config.yaml
num_hidden_layers: 15
hidden_size: 384
attn_scale: 0.0884
init_std_o: 0.0
init_std_up: 0.0163
weight_decay: 0.0
Each number is 128 + 24 x the weight over its row's rms, rounded and kept within 0 to 255. Layers, rows and columns count from 0. Numbers have three digits each. The size before them is the row's rms in percent of the matrix's.

# up: layer 9 MLP up, 1920x384, rms 0.137, rows 556-580, columns 0-127
# down: layer 9 MLP down (transposed), 1920x384, rms 0.0628, rows 556-579, columns 0-127
up556 096:118099068128112051149141121134134137145154146145142126168102122094130089070126156143117103073083100121146144123118130138113105097139115161118098104142137115115135125160128142119136105170108089109175102119167136147126139092171169137103090121136103115160181124177151144150120140136158120117105099078112109152119095154121145132141096139134158123132123095125118121139106169146190158181153
down556 092:154134136142111128125116116140144133140115133095113096120160116149124142125078134142128126084139128125135119130127110102148101141099106059145100090101135124123158144122120094150102168130128156139107170135117083140119119146125116077111155142135158125130147104107148106146150143143134123157073102134155113127127129122121148121116169155113147133161091132113107160127115156117137132141108
up557 106:140167150115107150171160135132175113108149090084129142143130123109146117130141152114110181081107136118110141111138096080104104130139112127084106093155119159094135098142153160154147118132150139092124137170105098141113082123091119118096075138158098129143125119112168173124099153072120155172117156076128122072117135160109148137133163147178094180127106124081143142087171139106174117138155
down557 108:097124124102127156082131152144121136129112127144093111091108124120126106149142092123094107135095114153143168185143130093179117109101114102138134129163101124143153125098115158102195127154140069145165144113149116151138135165123147119133121131167120113124135119127091130123141109111168152174134140153128118160094144161161151120107127131136135117159200103075117124115159169150160166135142
up558 082:118149113112191126104127138095128137120111116139136128104116123135121128106122122163144171137136140069113131110119112103094135158133077141091140099088107149173121143105135107126178132142129123125098152147143169139108166147156110132130169145143110090120123120133125106108134150077145122155127118107123081142147123102146126115133118101138144127163145134117120129107156155156129133162131
down558 080:140112088104133176116135091164126137071116094129033138108082146131134103122141114177111127170119112136136129130156092138122103137111114163130117099138159121139131135141146128107142131082118106079114130126130102111151101121104149142142111094118124125115126106141088121121125131150135162136155127122139138114170119088114127132092117136123114072117147139143108122098107127125097118126078
up559 106:132111145124124136127132095096156093097151136128105130127116153125113105103111135110149178126167135134121150091117160106091144106145133098156155114100136119089102122142139132187121077139114110102139113127133089112189112129119114102116133142131121078137162143109138139188083145123108170082130096144136125129062143150184119197120164127132128131152132136125164127121100155101147144108096
down559 106:183163179107097119134105098156111095171141121120098173061133117092152100139123105088098129154105124128114118129173100125131153152153103146123100098137082141128150116128120122099138102146129156118122103142132142141094142174156082117162157143150114092085113090160152120139123107120172102125142146129133112126114102135145075116117106148123109152119130116082131136113149138122139144145111
up560 105:129135134114095081129145135094124132124112129123121105145104140125147124166148148135179091166157169105131122115115156153142071149146108142126144120075150102098114106130152131128165110079146089115164143109105097140134153145134144103132090177129098108129145176166144140113113124139133085125140116117123132092149090157121102180126146110136120101108127095143121128140108126112083152110132
down560 110:101155115138099132160152122134149139109118138135134100159145106112163136130147087146077163147114150122120156147094062102162138116111140133140117140115140127131114133113150120097178144132122109156129104140146103105084130124089145146125075093118138146159188076152118124105141123160152119139107169128141109127136138125131161118112097137137063119096155111155150140100127154125132164100110
up561 107:115105142147121117095122132118178096108131079118158152140093143115147136109107187133136098116196159133137127094166131176111122140141102138149075113125145141127113105117102141142129095132101138107135196105101093112097102148138119122119111091116098132098143116099134089126144148126098142104126108109127154119134093138126130136139157096109099125120131110141115143142137144157109125148149
down561 104:154071094135137121096123069141152138085107125151111117116174108134113096126117091130140130178100148115162119124142102129095088143132165166179098138143128164104102049116142089165147152112162114135109095103122147123133171147178112132128113110126101116115077106106165172125132115117120162121136158140159123138118129101108171124109106136130106105133120093105113130128070139131133123126123
up562 095:146097125101123081124169093078115124135147122168158124145111162137108132127171139119183133119129161143135119149106132135124151115140130135122081120124159139096117126095123145128160121116137181136158112138140139073142097118105137118120108114155159149080125125147127085100120118102139115154083104140144133130120101126123164111098145109072113146141136125151168153093130154103147105101124
down562 093:063120108143117099112129152129133161105150145124128137084119154082147147078097102138082120155138155136090154148175109132112115156149149124114146118151129105140086088144128125125122116058079112112138111146121130144122148111169141133169133162098103143133109114118133127095124149111123132105126108149094118114111131116139130116107111140101121092075142178124161105118119132093133156147112
up563 101:152132140111159137156121110134156133142170109122107146070142120126112120161146138162093119114085114177139158144084135105166113148150143138123117137084126108138108124141097111129114089137150154139176122122102128095154151153120125105129163118102142111142131141151126114123153166084134154172153158167147097106136138141114158151113128149154113133063155079126126140098151108138136102129096
down563 096:146163143143107129114122109113155149149101143116130144155153160134143141142086094113081060144146163125113119074149148153114125119084110116169147116124137173116138173068126142146101164090095103136084155149138134111148075110091134086142123124126161175104115128162113151125133103110096146166083116108142103112140169104133132079189130138087143184129114094166125139149132106101140150130128
up564 101:142097101077112124153110136143090134125140102174147113143154108129093132127162148124114131111146111113130107108164176162121101150132149106148134143160169095131130143146118149157123141141145204111113109111138137148131096191108134121154100133167118110137127153125107137124147130146105110120126080124181151136113164121148142103158132157160126106135099114215111153127127123160127074133117
down564 103:098134149124108159119146122122089094090073117131148100157145141176100135109155123105159106113114147157139118090121110176108092090113134144157144137126184154113132124084112099139149113154136138044103119159084098148140099096161111131118094136080134143081165156159121140087146156126131099148114161117130135166158119141112073134144121151115106115129115157137105130111128082195152075133160
up565 100:100121157138112106159116104167084150109124111151081112146165117098114110141175116077144091125122146089116113158114146084129118152165143153122132148104074165107118137123121150095101122139158148130129151143136106106100131102087191133155128112129126129115107129170128131118081155150143109123095105153152154158182119133121159118112125144105122169131142126121096170131111120082099176140147
down565 098:160129132123137151100121121098151143124116117127110162109155139082145123098134172121137102145084106139169139094106165083138158088148116156140126158112156102180140126111078125162096117114130127042153124090143084119134137139149148110080130115154118097106164149109128115152139159159113129108084070134132117131135118104145114130122111130119091134229140135134108144121114135144158128121188
up566 097:157123123129114144133133125134132189122113116133137131126111119148159109136156180126104102130117119119138122125104143164107180163122124101121122155106168107165115120165114146115166122170153105093088133126190134128128151156112128134096141063126107149134155123149149139097111158106130142092141111159128107158093099162130171137096108140146166127096073157129071119138138137135132101099101
down566 099:184180139114105105129175102156114157130152138122108133127134114151158099146121116149127133093183159137148109060168142170134098131123088107144124183080110083098157116116149117127088161109115132113098138073151134130114165131113186133071103155101151120068096125154139145099117097122089160163103130145100152096126116145144130137123150120188115109129145117129144112135129119123119091126090
up567 089:121164112148108131111127150129138110119147164149163089141154141169155151105114099116093134131092145132135153144125097142094160119114126105116104136149117109077157115130165106127134116084122113118170120129129105122157133113125158101142146106145155137140152078101147114112117111152152123138142129159127110113121103164125123179135173130121147087174091130084140159141132128137177141111105
down567 083:114120139136163135119100139114106141136112122175133144117107183113161087137172147151135125145116099167076179154139129091152132112143156148109127123120158102147131100104142149105119158164079094089113109102140160110104131103108116100120159153123107124105114124159128123110112148103133114120167112127125172109176157120128140081136153095148104142158151115150138118108146113128139162132117
up568 107:078155142159141131154123100113097121141103127152106124148120105199156166154117131159147107155141164106109102082127074174182069111161130146155155149160105146114092139126130115121133106165164122136135134145122148153109135102135155135143144128123121112185151142101128149144110110101110112082105169137120076091127109135116104134157129123106145161075112119164119128132078133139157135144098
down568 106:173119118170093125108140108109098126092148104114099145154124147133152135166070121107134092153110169129155115141150124149168118124122102149092116139140095141138081126143115161142115103178134135064136130123123152121148138125131170125137121127143152097135168099147101099146087141097119149073143108116095135121174135149130110171126125089136106148149160159121118114074095134149152133111167
up569 103:118099102113176122110147135125163133159148078094128126129126127150085106117112118145154112139128125108139135095113086077114129137132100144183153173105142163161140119145138096127099145126150118112124129146123134140140098101113110122099068129133164142171139160149143128143155148106125139110112111125138122144111088113082140112154090118141165085072076109108128120146086173160102114075125
down569 100:107146132157068163115144125135153118116147114120146168135125088178156150107103161098150093105136135132134130152117149112114100103060173168134161132146087171106113141119114115141169157149073160095153135100139139133109135159131149130085147103150137105121095120167128095111130148149089154130125135135126099128134107144145118096105142117155138141068171151119154135152094110133144156153131
up570 105:102149096151130176129124125158101121123179132137117144112105168132139111115136087122125172112092116101135168150114150153130135137077126136115091134112163172138145147143141184120149152130103109145146085106153122129133110145147118129138128137122154179147123131109107109147118116117128119148102149168125123124135142112143117128091129138139121136156131118096099149114122103161121099142168
down570 101:151123128126126204139165100128127144138130094060121130152127102135136112104084128080139152115125113121143141150117153127147157128118175119130136136108115132103093141099147177154120121122112138040144103112138113077151128096145138148114139121156114137122152132105130098097143152127159163112162097127137138147137157116151137131165161133154098162137143141116150157103081137136133127102139
up571 098:100143158133073133131108122133098129140113119139120120135162135116172111122196157108098098130094101086143160137116162128086149112132123117118154107089139117117138120158131116071108116147108126118156136121153073111107109134108124123114131128140129139150182100155123106120117118084130157101133089112118146134132167114103185128099156118130078142154128099139139139149142152191147129083154
down571 101:113125149076128082169121080142159113141153157130137134088121142060116093139162142096134131160135152099113129126104136124124143104127103162077131137118162124139112069133087091134207135156130136150139123129132160114111117160154176101111093112126128138149126119146142141108140100099070145128101140118118167169140121112162123091125118139181078073097103135129144110128141124128130147121152
up572 094:120106127115146087113115173140155121133155110127102123166149125152162121132127124144127127138108116177090137097122155148136138127105153163079109159141073118126141150147138108129159084111175108149122144108131111163165109087170092163118105193131205113110154113084110170163123135134092106112103165129110143131158133110104112092112094063151104144124068134144108107128138118102106142116158
down572 089:155122151173104112134168140101120133175149083125110126169109104133131160136134089155119135149133140095126166141098177101112137099153148103117132147166120131100076124161143099124128148142098139128107141139113172155117107152097121118135125103174140143113132136094113103145143155095159130168134161148107112166118124139143069141111097105100142123139100148115124123104117120099136122107145
up573 100:143142129126069125138116109116096139115183139119123156109155136134120134143097118121061106107114128127136110113121121178107130152097098101129089121150140134171138132084158097049174148126154158143181122099121091135171131128137120123133138131106126132127120089134115167159137132148123149152150131119113101147109177095139137130161144083105097131127140160124111125129077155112106124129099
down573 098:118141144072129113096155087109146132145141104127114115149121148118179095112102076160191187124139139139137180124152140086125123141139145185117109109157148152155126121143153130124145104112135114123143088089120165127089130130148165131099116118147137171112127137135151089108143142096134159136131140142128136139113113129150136127094136116120151197095124163136137149142129083128118129114117
up574 101:113133107124132128158114162134130118130117130152159145100126153161098136154141147100144110107078128115133143092126147127128119137137135159148180095093138118133095095139089166118170145124129158150124137164121157116152123119123128118138135137153145140156067133084128147140130121130141149081123143122192142164128131125166142135109117075115156120130096116147147093121152152133143150186119
down574 094:095118123150114142149121138123168130134136118127108132136124113137148145112127119056114149161167136113106141104132062128137180142134129130156092106125116087140136151126100095073154168136139144090170066140096108142176174163162132164113159131144106106153173095134100102146146166124147114145105139099096115082123159096109141133092126163133129131144143135135125138143116113127112132116127
up575 095:116139121149124166130163164115101110127100149106110165086134127134103146102114119107149159140104127118187114151080171120133127139162114129109181138053115107163115134104126128115143118147110126152112088155151163104166117191139133105114112112113093106117103150139143106132198140133133133147166131095143103105148113142167110127091163161151156122118115101136118129134152113066121129175073
down575 093:181120170102102137154119121122120146157119072148173101110108137111135137140128134082166148187086149130152116119066161135136082080129120118146164118103110178123149140113146142117115115170121132166094111158133079144137150097117132104145137116110134111086167136112112124130093125129098100128143088165157182127141132117140115113131131134123102108128125118163161144116119141146134135112149
up576 098:158130102118153143112116120134122140127081133112090129130144143155138161107116167104105090148138121151109122174171148149137122122105165151149129134124138146133086154096113113116161127139174130107128124115118123129144139108125117148173125091112136092113149164142145104156107167116171100137148110103128128115117104168088133139067120115122109154105103117153172145120144130144078111124079
down576 102:118109155190116097104183154101141159119148146129130169127107094135107098096151092103080132159154124145102107102102115153160110126115084093147116112112128144124129132107143158114133119136147126101133127115145088117166164112133117089136119114125137100122144162094093133154131166160119118090120131154144125139131129148084109118151153130177117190157155140107091116100147111125105128144102
up577 099:121143127154140111143143110091145120079087128132138114145075128167124102112136097143118128124142113144120102118171119136101130146128109117153137129116100122128089099142146126133137146138202144135162155145146162156180107168177098118145165055122159125102123091148121132114106195118113108150153156159110111159112134094118127099188137143089081067109109110142125099107148111157132117158144
down577 099:133114171159096119085160158133115130129132094125136134135144108130133105103178111164122167146119147141093126102104121135116126179093115138108161134132145125127102119094103108173083138152093129163125144090126095122081110120168113103117110127153108165118099079084112119136115144098096101120179085119109127139101092120079158134179147164129141136167137127118114120089105143167170129106107
up578 104:085158105128149148125113156173130091123084159102161095129103153173114157124122122110123124145153077137120119133120147100106144127142139101119164144134088088149069130148150154123099144114109193167107127101155185172155113125118143100102160117119097144131146111128105171138097112125103144160125110072141101104109110152144078159153131090128160128138126185183121102091190159109097087136160
down578 110:143129131104124137111133117148090105156126123129128131110146112162109125111097117128109115143109153144123084127122115148144135127159130041097146150107149111096138118131147116160115107070140148126106127133152110112157110089125131139164125161163144159180149160117124185142146185138107143125161115098090097133089091144141156087120149131124134118161142169136098097157178121096145098089129
up579 095:085141146062140124145175132142100143083134100156130104145090149139169068105131132098103151140144135144127154111158121129128124127174098168202167134127110135120127115109185122081115124162109081146106088170086146141132071109141138140140169166164103078123109133170149128098173130091125128154123132140080165127154113139137121124140127149135125191147152137101173105165140128123085187133134
down579 096:136137180132097121123179133130139121067150106127148120108153134139086145108132130170151132121138138162119102082144169120139117148104131123148156119095142108122156109086093120151124144086131129084128141149160085169135115121152128134120146153148183099107107128093125127118123165121068136110104123143122153152115145129127080103154090125119059153152168101100110115129132114147126097142085
up580 099:151161110147116106108136164137131100084101119117125119138095153143088106153120141118141143146115111181060133168137145144116113135132118101172144096148145169087138122123176134146125159139148136129097141116112147127137144126126125089127064111112132096165115127146129102103085102114146103145099109151147140126097159116113117139141157105121134112117131166123133135136100166116127122171135